From a checkpoint of a small transformer trained on Wikipedia: MLP 256 quick GELU, learned positions.
Each number is 50 + 10 x the weight over its row's rms, rounded and kept within 0 to 99. Layers, rows and columns count from 0. The size before them is the row's rms in percent of the matrix's.

# down: layer 8 MLP down (transposed), 256x128, rms 0.253, rows 214-226, columns 0-127
# up: layer 8 MLP up, 256x128, rms 0.247, rows 215-226, columns 0-127
down214 121:65 41 37 35 48 41 45 31 65 50 61 49 38 52 65 54 56 60 67 47 30 39 40 46 54 63 40 39 47 29 49 40 38 53 33 39 47 62 66 56 50 54 48 63 65 55 56 37 56 44 53 41 50 49 55 46 44 59 46 42 77 49 49 59 65 51 46 49 50 56 50 43 56 57 40 34 34 50 62 38 46 60 38 41 61 57 40 39 53 43 49 64 65 40 68 40 51 64 49 57 44 72 68 44 54 46 41 55 58 44 64 53 66 46 49 57 45 42 62 54 72 37 52 42 55 57 49 54
up215 110:37 53 26 48 64 52 63 54 67 77 57 40 54 51 64 77 63 42 54 32 49 53 50 44 55 25 64 42 50 46 36 51 54 48 47 68 68 56 35 66 43 56 56 40 54 60 57 66 52 48 37 45 47 43 47 51 32 37 48 40 55 63 63 28 53 61 37 39 39 49 57 41 55 52 46 56 44 40 46 40 55 43 45 56 69 44 57 33 70 52 50 63 52 59 51 48 60 45 41 60 39 45 43 33 40 46 43 45 37 54 44 42 46 41 44 50 48 53 53 59 51 57 44 48 58 52 51 56
down215 117:29 47 51 56 45 51 42 39 72 77 56 34 54 67 64 49 47 51 63 70 51 49 50 41 46 70 44 49 51 41 58 35 53 45 43 34 53 50 57 71 37 40 54 48 55 46 56 37 49 55 40 31 53 61 43 47 56 35 43 57 55 54 54 48 50 48 52 54 51 57 40 47 57 62 51 41 46 56 63 54 64 59 44 25 47 64 62 58 63 52 45 65 52 48 52 44 68 53 40 63 45 51 54 49 44 41 47 47 60 56 60 41 49 39 36 56 40 65 60 59 75 61 42 58 37 51 34 31
up216 086:49 59 56 46 48 65 39 60 39 55 27 60 52 47 60 44 51 63 53 38 42 35 50 57 52 45 65 48 48 48 39 58 51 52 61 70 32 53 36 60 42 50 54 37 36 47 48 54 62 28 43 51 41 46 50 51 50 48 82 51 55 38 60 61 46 52 79 50 44 55 43 41 59 36 43 59 47 33 52 56 53 55 72 57 60 45 76 44 48 23 29 41 43 51 48 51 41 56 57 47 51 47 49 34 48 57 47 33 59 45 36 44 51 58 58 63 44 58 47 36 53 50 49 48 42 43 58 54
down216 082:47 44 50 56 45 32 61 44 58 45 54 52 49 51 50 60 55 42 44 51 38 44 63 57 50 62 39 60 47 60 51 48 59 31 54 30 64 51 53 57 40 56 58 58 38 54 55 64 41 67 47 59 53 68 54 62 52 46 39 52 52 63 52 23 42 53 44 69 36 62 45 49 49 54 36 48 43 51 45 64 36 42 47 39 44 73 62 34 54 61 84 56 41 58 61 48 62 28 42 54 42 37 57 55 32 57 65 55 46 45 57 58 48 56 53 47 54 44 31 57 65 56 58 50 40 45 52 65
up217 106:40 46 48 39 57 45 39 69 51 47 33 70 39 62 61 46 58 43 64 45 49 65 50 65 44 55 55 33 60 39 49 36 45 55 48 63 44 38 37 66 43 58 61 40 52 51 58 51 58 51 37 47 57 54 45 51 53 64 40 66 44 48 50 56 66 35 54 45 41 68 45 55 43 44 75 56 43 44 33 57 48 49 65 29 43 46 58 56 62 59 45 51 46 62 62 38 69 45 54 53 39 58 55 24 36 45 49 41 43 58 46 33 57 58 48 33 39 53 56 35 51 36 48 55 52 49 66 39
down217 107:58 42 59 72 51 53 52 32 37 63 52 67 38 49 53 58 46 47 50 62 66 36 57 62 52 45 52 63 46 56 33 56 42 53 65 57 43 50 36 49 43 36 52 64 45 47 64 57 51 63 49 49 63 58 33 59 51 63 46 39 31 64 55 33 41 36 54 61 44 32 62 69 48 45 50 52 59 57 41 56 53 62 55 60 21 50 64 41 47 55 58 43 64 40 50 62 48 50 50 56 60 59 59 64 45 41 57 45 48 54 59 44 56 41 61 59 68 37 43 46 61 42 49 54 55 48 49 21
up218 096:55 31 34 53 53 53 44 54 50 69 65 57 48 52 49 46 56 46 57 67 53 63 63 32 82 54 36 56 27 71 40 52 52 63 37 58 45 34 46 46 65 50 42 57 43 50 42 45 51 50 45 46 55 52 51 53 51 51 48 61 62 54 43 40 43 34 63 39 44 49 49 52 49 54 63 67 51 53 47 50 46 73 54 51 73 58 38 49 50 52 66 43 50 26 64 69 57 47 51 49 48 41 49 49 52 56 44 37 43 46 62 49 48 68 41 73 44 59 41 67 45 38 51 40 56 57 44 58
down218 068:57 60 46 40 34 32 63 31 38 54 56 33 61 48 55 44 58 50 59 54 62 42 60 21 30 56 59 64 33 61 38 52 54 71 50 49 44 39 29 53 58 57 60 37 31 44 49 43 53 48 56 51 51 45 55 50 42 52 40 48 66 54 42 43 52 44 48 60 39 43 46 58 38 59 54 41 58 53 43 58 52 65 45 68 56 54 35 47 61 63 42 43 36 53 68 53 59 49 46 55 48 61 49 41 43 33 42 72 56 61 59 53 51 60 62 49 46 40 43 40 53 63 57 69 63 50 51 38
up219 112:39 64 64 34 42 46 49 55 24 43 40 40 53 44 64 46 56 33 48 51 31 49 46 55 52 61 70 44 56 47 65 47 56 54 62 47 45 56 42 62 48 59 39 41 56 54 67 49 60 35 36 45 47 45 63 52 25 57 42 43 55 60 36 51 62 40 66 45 23 41 40 57 46 57 53 48 57 58 66 52 68 59 52 43 59 27 60 40 62 59 50 66 56 53 64 47 61 54 42 52 67 56 54 59 48 44 59 41 47 50 45 55 47 49 61 40 27 51 54 44 57 50 33 49 47 40 57 38
down219 107:46 53 54 52 37 45 62 61 71 65 48 40 46 46 32 63 42 52 56 51 62 57 52 72 58 30 51 64 46 31 47 42 75 44 57 49 45 63 54 54 56 40 56 47 36 21 54 45 62 48 53 52 65 39 48 50 65 59 37 49 44 32 61 56 42 65 51 49 32 54 53 44 46 50 60 55 55 41 54 39 60 37 44 71 45 62 37 64 46 37 53 50 60 34 54 51 50 54 39 55 50 33 53 59 40 44 48 48 59 71 41 52 44 44 65 71 52 51 49 48 47 46 34 45 57 57 53 59
up220 103:51 57 75 65 50 39 48 63 51 45 53 55 56 55 40 47 50 37 68 35 54 55 38 59 49 41 34 54 60 41 57 46 43 59 57 51 39 65 53 53 52 53 55 69 48 43 35 58 37 51 54 55 45 44 50 65 66 46 46 41 39 64 54 57 51 65 52 35 53 51 52 62 59 60 48 54 41 45 42 43 59 39 49 58 46 41 32 57 64 56 42 52 62 54 41 35 14 62 40 49 48 19 39 41 52 34 65 31 51 46 50 47 53 53 49 50 58 50 72 47 56 57 60 55 40 60 36 52
down220 116:51 64 53 24 64 67 68 55 46 25 66 29 40 63 34 51 39 62 36 46 47 54 48 48 37 33 40 57 32 56 58 55 72 50 49 68 50 48 51 45 61 55 43 48 49 54 60 29 58 54 52 53 50 59 73 54 47 35 41 61 54 50 54 46 23 37 55 45 50 42 44 58 50 52 39 57 59 52 50 58 50 36 57 69 60 63 56 58 46 54 49 59 46 52 44 63 64 49 50 42 51 55 50 38 50 47 55 38 46 43 61 55 48 59 61 39 50 53 52 38 57 56 51 33 56 43 65 42
up221 111:60 47 51 45 42 31 46 51 66 47 39 57 62 44 50 49 50 54 76 53 39 48 71 53 46 32 50 56 43 42 25 75 41 45 36 59 50 49 50 70 46 59 61 49 43 46 54 65 42 53 40 58 37 45 45 47 68 57 29 68 44 71 30 62 52 70 55 38 51 31 45 42 61 55 49 51 47 62 47 50 56 44 49 43 41 41 54 41 56 60 50 64 57 49 45 36 48 51 49 55 70 42 57 48 41 30 52 69 51 47 44 56 54 60 64 52 61 51 51 44 53 47 60 48 53 45 59 48
down221 124:51 36 40 46 47 54 54 57 57 66 36 47 56 68 21 57 56 44 67 51 42 46 48 50 49 46 54 45 51 68 32 62 58 45 44 53 58 63 41 74 47 35 43 28 52 55 53 46 58 55 73 34 60 45 58 48 50 51 49 46 46 70 55 47 46 46 40 47 39 51 66 45 43 49 34 43 44 60 37 48 46 48 47 62 53 53 72 47 39 63 76 55 55 42 35 51 35 56 57 41 46 46 37 54 51 46 60 54 43 62 46 46 62 41 58 56 65 44 32 46 52 68 38 31 52 59 57 54
up222 098:33 59 61 64 55 57 57 60 35 66 56 53 50 53 56 37 54 66 60 58 41 52 54 53 53 33 38 44 56 53 56 51 57 43 50 52 44 30 64 58 66 53 31 32 57 49 54 51 49 48 54 35 45 53 62 47 46 44 55 48 30 44 46 57 54 53 63 39 67 76 52 51 45 62 55 40 34 49 57 43 21 44 37 48 34 47 53 53 82 58 31 39 58 66 45 51 43 43 59 33 36 46 32 50 51 59 56 47 47 55 50 39 42 55 39 56 54 63 51 51 52 57 46 52 52 49 42 63
down222 098:59 46 43 47 45 41 18 41 50 41 24 61 44 48 42 50 53 59 37 57 59 42 24 68 63 46 63 70 61 60 55 51 31 50 42 39 43 63 54 46 37 34 62 45 51 66 34 47 61 37 43 44 55 57 32 49 52 62 50 61 44 58 47 44 47 52 66 48 51 56 56 76 58 50 49 62 65 50 53 44 56 43 42 36 50 52 43 39 47 62 43 42 33 52 46 48 48 51 41 57 50 59 48 49 66 48 32 51 56 57 47 53 47 34 43 67 41 42 65 59 57 52 50 61 57 49 53 42
up223 083:45 58 59 50 51 32 40 44 53 35 56 47 30 60 48 52 76 59 35 41 50 55 55 30 65 56 38 50 69 54 36 59 51 68 54 49 61 52 46 61 63 45 28 41 54 38 45 48 57 48 33 50 58 37 47 52 25 44 43 59 38 28 42 50 54 59 43 57 54 54 46 59 47 47 71 51 47 51 58 38 50 51 53 55 58 45 62 66 43 41 63 55 54 58 33 36 53 66 48 48 69 47 67 55 53 56 50 47 72 39 46 51 51 57 50 49 46 48 58 52 55 48 47 49 54 47 74 69
down223 073:55 39 53 56 50 66 42 51 41 69 62 55 64 48 49 38 36 68 56 49 49 49 33 39 41 56 67 54 59 69 56 45 44 51 48 43 37 67 47 56 35 34 51 48 48 48 48 41 49 56 64 46 34 69 59 49 39 34 40 32 63 50 39 59 60 45 45 55 48 52 50 47 50 44 41 52 49 54 51 71 45 52 53 76 43 35 40 49 54 59 28 62 39 38 59 44 63 43 40 54 43 65 42 46 55 45 56 65 33 58 48 62 60 57 56 40 51 39 53 40 63 68 50 49 32 35 45 39
up224 093:39 44 42 55 46 43 52 58 62 54 49 68 61 49 40 68 35 37 31 28 50 51 43 50 50 41 53 69 58 60 44 61 57 49 52 46 31 51 60 54 48 61 52 58 43 54 43 49 37 60 42 40 49 45 55 52 46 49 52 44 48 53 49 44 48 47 50 40 50 45 46 41 57 54 60 53 69 76 50 51 51 49 55 45 64 47 51 66 62 39 31 39 55 44 46 67 37 41 39 33 67 42 56 53 59 57 48 32 43 52 51 42 62 66 72 39 59 58 65 48 56 42 41 56 47 34 44 85
down224 095:49 55 49 52 40 54 52 58 52 50 45 50 65 52 62 55 56 66 46 45 52 37 39 44 59 40 40 70 55 50 60 42 35 57 51 63 62 61 62 35 42 58 36 51 50 52 46 42 44 45 40 44 64 53 44 59 50 50 56 73 41 53 46 59 40 40 52 49 38 52 47 52 48 74 53 52 62 64 58 50 41 55 60 49 34 53 60 69 45 70 67 65 46 59 43 35 58 63 73 58 40 48 28 43 71 40 57 55 43 50 49 41 51 67 41 49 41 70 56 54 50 25 50 46 62 40 52 62
up225 093:58 58 59 18 50 44 29 66 36 59 49 50 58 44 44 58 42 41 58 61 50 41 46 32 60 75 55 47 51 52 47 55 46 37 42 52 47 25 57 63 57 60 46 58 53 44 61 55 38 44 56 51 36 38 63 50 57 57 58 55 59 44 49 56 60 35 43 59 55 49 62 44 35 51 53 51 56 68 61 56 35 45 58 54 42 56 43 42 35 46 60 45 46 40 55 58 63 58 17 58 47 45 66 48 57 42 60 38 47 62 54 44 47 36 52 54 38 77 56 57 62 46 59 52 50 47 44 56
down225 089:43 52 32 60 38 43 28 54 58 47 34 48 57 77 62 57 47 62 56 70 48 51 55 39 55 46 44 49 52 56 55 47 52 47 50 49 56 48 51 41 55 34 59 43 42 58 30 46 57 61 65 55 25 48 43 41 62 54 56 57 65 42 36 45 63 57 46 64 45 48 59 56 39 34 45 59 78 30 43 57 45 54 40 48 70 45 46 49 46 51 41 76 48 54 54 48 58 43 37 39 42 45 45 54 49 53 47 70 39 49 49 45 69 55 35 60 55 56 39 42 41 58 51 58 64 42 42 53
up226 096:58 43 34 49 45 48 55 47 64 47 46 48 45 44 52 53 52 51 50 55 50 52 41 46 52 38 45 54 59 58 64 62 39 52 54 36 81 34 50 56 48 44 59 36 59 57 49 45 57 55 45 39 40 50 59 49 39 49 43 45 39 63 49 69 62 62 53 22 58 48 38 69 36 60 67 48 74 56 54 58 62 52 38 46 53 57 54 35 48 56 67 52 66 37 64 33 46 38 38 41 64 49 63 47 40 50 35 58 52 44 63 46 45 37 36 54 43 62 23 59 50 41 40 49 42 61 50 49
down226 104:33 42 71 65 46 51 36 58 47 56 49 49 45 49 67 51 36 68 53 41 57 49 50 38 47 59 60 36 47 50 45 43 56 39 37 61 32 37 37 44 49 43 26 41 43 44 56 63 38 40 51 43 46 43 31 40 46 32 24 34 47 44 59 34 51 44 43 75 49 43 63 42 65 43 35 58 38 54 52 40 47 49 62 50 43 56 61 46 55 59 53 48 52 56 39 51 51 53 74 53 47 51 30 39 52 59 60 56 47 53 47 52 63 62 42 42 33 39 51 39 49 56 58 58 59 36 43 52